Each number is 128 + 24 x the weight over its row's rms, rounded and kept within 0 to 255. Layers, rows and columns count from 0. Numbers have three digits each. The size before them is the row's rms in percent of the matrix's.

# up: layer 3 MLP up, 1280x320, rms 0.105, rows 962-999, columns 80-159
# down: layer 3 MLP down (transposed), 1280x320, rms 0.1, rows 962-999, columns 80-159
up962 105:139146160144128118108115133112106115074105147140144109127150116132135116140142167062101160095113107155124134136116130116110138118150101088095143101131122110131141153095129129101149090135078095124133125112111114132151149163137151170158163141
down962 110:065156147111119153124156115150119117075125148125085121130139147099100133118131158154170156128113141165123132133115145137106128130153132135101085093102146112123150186153141093187113165130161183129154098139095147134103111135129116163115163117
up963 103:099096118091148110117152096124098163119108111141119102118104141112115119119144148090120155096166157157138111128067137127116153083134131142088137158127158069152110130176121143161146142120107137102087127161129174134127139130117133119128148131
down963 107:153155118133091139146093117113157145074142133102163119112154161128122122133128135130118100098145133123140126175171086135131121124087167123145155104160107124140138088124092117138169116124119153126136120135154068122144118117134125128139147139
up964 130:138133099123117148119148088173132142127141120121098114141078105121139121100151114134147165086122145120127133125133127152106117112118083134122159131135148132090115136114112123089133142096146118084137105083160118117116113163165140130124107145
down964 113:143103062144149126167130130125133116131153063151121120116118123109124116144161112109081139083165090134103127138088118157123116167123115107144081130132067129138113094161133167115165164110103139109117140100098138144120129118139143118136114086
up965 087:126116085194164159144096151130141115159074175091102114106121098166106129115123157136144121166129131089159174128086160166114127121147109126136152152157181150120132123114143105142146117093144165115148163124181124136125153110097123069144109153
down965 089:122121157067144084087125136126127125128136083160111135111128137133176135111134127140132153104116159146121123126178121097147101154138110122100151156162057131131146147161125127118132158155100071112132098153082114108098125163143157174065137115
up966 094:135137138123102163050128114156147144118171117131107139112091182119127115112140150145117150174131187155082148132070092139161182135134103145106169129126144177162152165151108122121164123114146135152187133120127113105117138141145121152086077103
down966 091:115160132128129126175127137136128182107136101144136086116171119108170090165139107132150118141142087151143138132179141115129098135092180074157135126127164076123128113136126182155144154115126112125071114119191150128155144154101092160146119098
up967 097:085178111167167098102138104081122130142139154081091144123160113121113140146149173157122078091138108147133116141166113126150121148095130118107124099097148102129101160179104148129132137138112116072141165120110073131140122081092154115177133128
down967 089:119131149093100137161098129087125143159116137125151151140108144117139107141063066124091128150130135119107142142135131127117164097133138121179172133102136143155137129131081117108095099141157144133107132122112121150144159167116131117131153066
up968 117:131120106150107133116138147119121115135106143127074142110149138161135108122087117147131169127161112142124133144119140157117154140164137131136172123086120135121126082124132116143105145179125169152166118124144123139116142134090121124108150105
down968 109:135154152110153156156084127138120150113119154116154124096167108149100147150158136132131104150117149129142086129126122138092126102141116121118086127166132095138144161120136144084095138104149110114111107109106152133144145143145148161166154180
up969 102:143136143084100153161148132105136116110130145121160085138046133139141121093170134107139122116117141110168103110157126138136134147108108096146136132117126112111121112105174169088128161132139118118163142140140068141129124153118126112132152148
down969 099:130169113117137116096117131143153091138145127175102152124143130122112142154097179131141131094140123172139145186114101128090162122174153121129147106132137139133113125164098098112133069114142148134134129125132151147156112114134108123157146110
up970 093:131120143129147159115079172138124147121121114113142102137118103103114136106127117127145134152133117137165117146140125124112125138123128166131107078107093159159077069151108130131123118098132121133074146123131138139095157116151089102138112132
down970 096:144151118154127154134119101168127135128143131093155139065108112146168078144141111142145137136167186147116119150063103111171124147116092170125154176142188112151125140111123113107160128109143147158156136108129123137126139155079166151144174144
up971 104:117121159115126137124118146143109157145120154131151115129138115107121115106146115127112128090111147108131131154117096126110156129064133107123133109188099149094120142136192130101110195193172108113127158139149162122142114151122107157186080137
down971 098:113114126112136183116078121134093149098140105092132121116118150142140160130133115122121144112081123137120121173180087123130165126152176115106129115120135140119144115152112130151118113139163115132116159131149138136147139121144106087115149136
up972 101:116147152143158164106130171131143137134131159132132147129117103102148143150129109140127127101146116102111120159080159161150134157108146133131146124165119128155098116143138110127150143123140132122125168124136160152153123120104150127094107164
down972 095:162142136098132096136126150064144110179109149143142129123135133127125148144161161133147094130117167160126135145128130083105109097113111103113169167145153150132157129117123133142098153124132139152167130136149088155090112157111129141106140139
up973 094:139128142165106143163139148118079101122145099120114136115121148126153112100146137190134136141107139134119144150124115104185103158133169114147157100118080118127124099120120137165112127081154104074157095116084092145162095100096130101116142118
down973 087:121140148118127132086100145133152126119138148102147148100134106124084140115171099097126106083144119108171105122137154124110173101145135154112081110106187171129112103138180132115132141156103145174092123130134162126102145184120129131145146113
up974 096:117162125125111113128134149134150145130134135079144167119119096129069136111160139150139109142128151133093118143099113090105112127121082095137125107144166121119112105115156118132091071115139089102139120178154115128140086131119128164118181178
down974 100:118106137111159124149086146123169178156124137117138119136122154163118155126084146132104141164123122103142107112099158110137120171129138134174097139143120158134108078100127144102142132139141137115103106139121172135142120180102085132117084123
up975 090:135128150116131124152113143122121126099171150157124161134146119143103146113153135130166129107128122120138175146125092125129124134146140104184096150122142118117125120145157123124120117091103135123114175123136164100119120123131130094132156127
down975 092:123158090101065161099172145118137103180120144081104126144084128136127116105085140146116091131119134161119098134144154132103141159159150147094184091126091108131174110117108091142111146197119165113134093116150137148135148141146154138132111087
up976 086:149156101142106099144140089109079142144095149106123104143147144119139112105125142156104142166126140154141175135087104113171138128123109143099128160180144094107088095136097074161137166080120172177160123140100129129079127121126161077156110124
down976 091:148125130116120189115115128152150136107170107102130151183158124145083129171107128143136083107154119133131129142181129127071147125147144093120115107097168149126128119113123151101112034127134054130132122144114081140160104117117136113121149137
up977 093:110146126180102110125144136103088132135117089104082119134141125138076119112122153131160093126118122145138197140085129143163148108088092143092096123119109129124121123130116100156152146155127121124137155147087130155110134125124145136117126136
down977 093:159129096092100134159138106116162115113130127128117098146129101123159132086182125089180168108133127108115091170146075138108103157133170106124162132112133100112099136066125150096123183120147107181094148125170155158107094102111125162122198117
up978 093:128113115097165103075148107119193155131112105129104162122138103091116113070124078150088131165114112111128163091154167088094147129137139150174127160116138159130137105155111149123182121128116134124097110108132138149121152146130158093093093128
down978 091:142135138117152115121108127148126155144109165111131103151097127152107167140113150134146139109118089146139115127118148116124174145108168123092103094148148074123155095093058138115145129102102117113138167135106145111123123095122112145097120121
up979 115:120138153122139114120151112137122137161107115138157125136117150085123085134128109158147089152130149133146129154121165080063127127128122122160181154102181168143137133128076174109137132098154096144105141134133155152144152170116089123157141143
down979 106:121100140139109144151123169115130096081141135098124149121125088158104132101132114112131139165109157102138115137149174130109110114116105139173095142115133127102125126120126134075124160154124133124088095093133098098141151081120171140161077087
up980 094:135139136160103160129113157091111106148088163133125123127122148095142124152129144095084145131101125111129163176113082114149150117169123150113130126159129101157112166141120116141109139132113115203118119095120079121141161140135074109121142150
down980 094:112078109136134139149138124194137162108147091149121127151096108092098144110142096110128122115176144140120073139153114117153122111101114099179132168084089126110142130176128102152095136098159150089150125139158108129114097124116150142129121057
up981 090:198070085123145094127118119153125170146154095139121108149188128116105092104126088119106151077156165098164163110152134120110116121158090136120114160087114170154136072107132113085148132109155109127143159101118166171122100176143122156141120133
down981 095:088186157096130157107133150119141109101106155132158122147097125171152155168116111130134140115090120174136100156131114148137135151110142111117160136114125085168150179113109143147108104117137100146122111126092136110138125172104147104122140167
up982 091:112149151130102112111099130123199110128100120088090128122106123157092144108126163104163154172115126132078112127116132156132136156145110125135089132181083118133137125098128159081113114121109147120115127122141154129124103196165137130106122103
down982 092:149149116119137088144126105150105121117144121168160120152116120115137121130120107146145148128135152118140148172140138117137101102084095155116172094070140131119145147168143103156111150154095133118136125134087150140126142091138155123103134145
up983 092:155090102155139133178155146087116119132166115091107105121137102105172114084131152158138120138124143106130123142109147160127115120152135092130142172120117156117157115099156160146180164087157096118113102138148113101157128126112080119089134158
down983 096:140131172136191116101104083172154090116085163169104148142098128150082107154138125147148113086131144144145078155146107134086154116130142177093108168100131131146142155132123128151125111169171112109135135146116143174093123128142143134137117116
up984 107:124121136127138138096118074113144123103096137153146110140123143090145110107089121115147146122096130165134111091115105085124125148122141126101070144140134093138113084091141121160126199128087114131072112106129168135147161148121089111140134112
down984 100:155127164094112126133097140141150116107147152108095118117155134113146095168119121186111117148136115112125134171124116166150147102114108093158187118126103110132103159082096116175126103135143121136131126136101077131171138124109149133153144156
up985 100:116110130114094153146111122104105147132131131117106102133123158126147121136165128154179127155183096122133134134155109149145146116128139156122131140089094145125171123095089123132135120111102105119132129154107134121119115100140144155112153135
down985 102:115119144127156087160090175150130146155139104135107108129131093124128124102156166116123158126116094113089167128105162124114094134152132094147085153136062152159117137134125133075131123099159087131106167110154115146139160115147110118131176139
up986 103:138096169115133142151074171071102107148116136156118126120149141091121091110132130161084122104095160114091145106156133133114098132107148141114107167142150147155119155153143161092145091125152118135117102147128184124116181123160163153152095104
down986 101:123147152124090143112098124175098131129128084119152142128149114130154151150170072121086109112112149138145158149131096116120160104098134120133097145161147204140128146136155125139110175116114128170133120123132130108157119185114115142103136110
up987 100:182160104180119100138147168123101090130120180137138118106090137107140184121130119097147179119122143164109099122115113146118163080141110170094128117176122131144162126130118120165113105134123161102097145159154190146103148173089130156137106124
down987 096:112130166107127121135102066096169166140128119109135097152121155156143053145128136165114088147140094119113129137125140119093082141128171089145111110087129112147129146099121151099154136134118050130110129102120134110156137071202119132116131133
up988 108:138158114147135094098144141122136114108123156126115123146147113130131153143093166105123139135103169144149133102096125119146146143138119103167160157146121136121140124138174133147129103100112130130122113149149102144107117066091108126145148101
down988 104:100123187158142131094150123112103117132133117118114113123102143098105143151153096129154126130119112167152134129141168121112111107068129105111144139071176135092138141126108130086088099171124132177146146099109118186161128147122135094113143151
up989 108:143101187137135149096098128176127115121130130144109127153120139103168090133119129121101148120138129139132102129131127131136163162116108114105163154115133137138166180120137136125094132094155138130137107096100147087084121133150169173155128105
down989 104:146182113124119180139133155121100133135138138123118101114138125151113141144115124124122157146066130113094131139144128081156145131128135096145109119120094128136120099130120053141124124129118139193185175143123125148115131124139084128107110174
up990 111:139143106173159092142148155129083129162125126148134143150105120113124168153139155128126171079170136130172152105134092087140076067100150151111112101201081129125141129155096128107123102131127128116145131157125129134127123154165139093144110137
down990 099:116134123110107128136100161151164143110119124100166120081154117161116120107136149127090097154103069140081130127087139150134144125114098181140117148083175134144165129148153132126153128107082158139126126085106092151133139107118180123127138110
up991 096:138143136141127120140122125066124115144151130112131119133089146146140093126149157142088149081120125121160152098144156098131079139116175130144109096138110117108088139104172113129083098151154135159148109154134105141094135128134143129143097164
down991 093:105106112118142138138126142164139147159159114141144127122148066095085122115138104092151144183148130118147110124137121121120165087124095139114141199146186162125109144114083113116145147095086130147098154126112142153133139131151109122140147147
up992 097:130110124102134118137067147130145154160140092160140136156124127119073114164195143102157134165089092150138143080135142068131156122140153150164142147133134122137087135109138109116124141126118146149124147097114145136145140133139106145117140129
down992 089:120130134137114126146114121117135115102113134122147107141120128158172149082130155168120129113136181114107133165143114170136101120100147101112151115102103138124179108158131147122106105123122115150095112134172102108140098148140176107175119151
up993 100:151151082146146182113149142136119106105121087108116140135134112175136116121158114129120134109108123130116144121129167113154161122116149065119142125107048151114130119087149079113114127141158113154135163116122137132078091133132161174122104128
down993 096:115129146141127113107130102149144126111134131114120120149099151125109149070144180108127084121149113129128098089120089127102120141096085188157112137189144108097116158134116139110170125158114136126127122088121128129148141154100139098175097126
up994 093:089094113186132162134112161103120118122126121128110127116170134126135160119106095169125080115086138130110132109114127147122133134077158153159099092148113133127134106198117148141145121141123115103121124139126084113157138131177158124126148145
down994 096:127118152096119092132126115114115134124122153135152117108142126146113193146136138145138178134145118152139112108148104167141149144129147109138184101137119132150105148152146147089128145110142131155101121131145121142118111129080083093114107126
up995 104:082131152165185129148155150141080120137133126097120120176126112111165125134124134161133126110092121118133147120159111140114121111128155143140111123086149082129136123106170117125112116101127116083119115144116143132131136132143143115128110095
down995 086:120110136096093129110128137136170124143131113114168164079128162173114129087145111103110158138149121151126132144117143128167149128110101110109160181153102156108113140145120170133093192154101115106110119104103123124166135123162113156105128159
up996 114:083155122129121157151125139151129103105112138116130166161082142090127135127102106131152093118142156117112146159147136179135170115050153138133182102145119146096100101119193114146130085126181121168137131161147126080080114126134143095148145173
down996 115:135120125111121107185126173084155138134132171098139097138109163118113178157118165125118142125125124137125152104130154113148124132152131130092096122165179142105125159132112140153131087150134146139108140159175117101141099158113080132098101176
up997 106:162145150127165158069115107193100140135138133130136120136129106141110153112087129113148130144117164125110071122109101120170131157102140119127140147142108176128095123139141068181122133141164110164179122105111129117126167122131143124139058098
down997 106:169149163118132116151131106156108145176117148144121143139170133123141140195129159116104113126119103124121127117114083118152145111138146092107064129168155112158119126149095092143115130149110072099132078154113125163123152140111145132111160128
up998 099:171080113120161158119136139116113141115123159113120105134161135103141142183157142132156170089112151130122106081109122154131115131112088091121127108119121172142113120135187152092130133172151128143181166162114132122116134104129136148150136127
down998 100:121157151151126118122098121131094094117139140125176159175145150141103114160108138168118136139135103118117123139104089111176126154165163142129148145126156110120125114126084161120152127077096090143085102109091157098112161126147116147098120121
up999 104:137151137161156130150172155127154168147137129167137115082144136163107122130110138096183155168173146134089156080122168124145136141100120063147128184101147159140180125105107176156109106132096143181109132109128141103114133122105146147143068152
down999 098:114129130125128111101096129127139110152146120150113137150143145156141103109153145131105129080060092172154161074146147104176116122131124083115174122140090116099131166121160135107150152131152129078115128184085111096166113101174131133100177123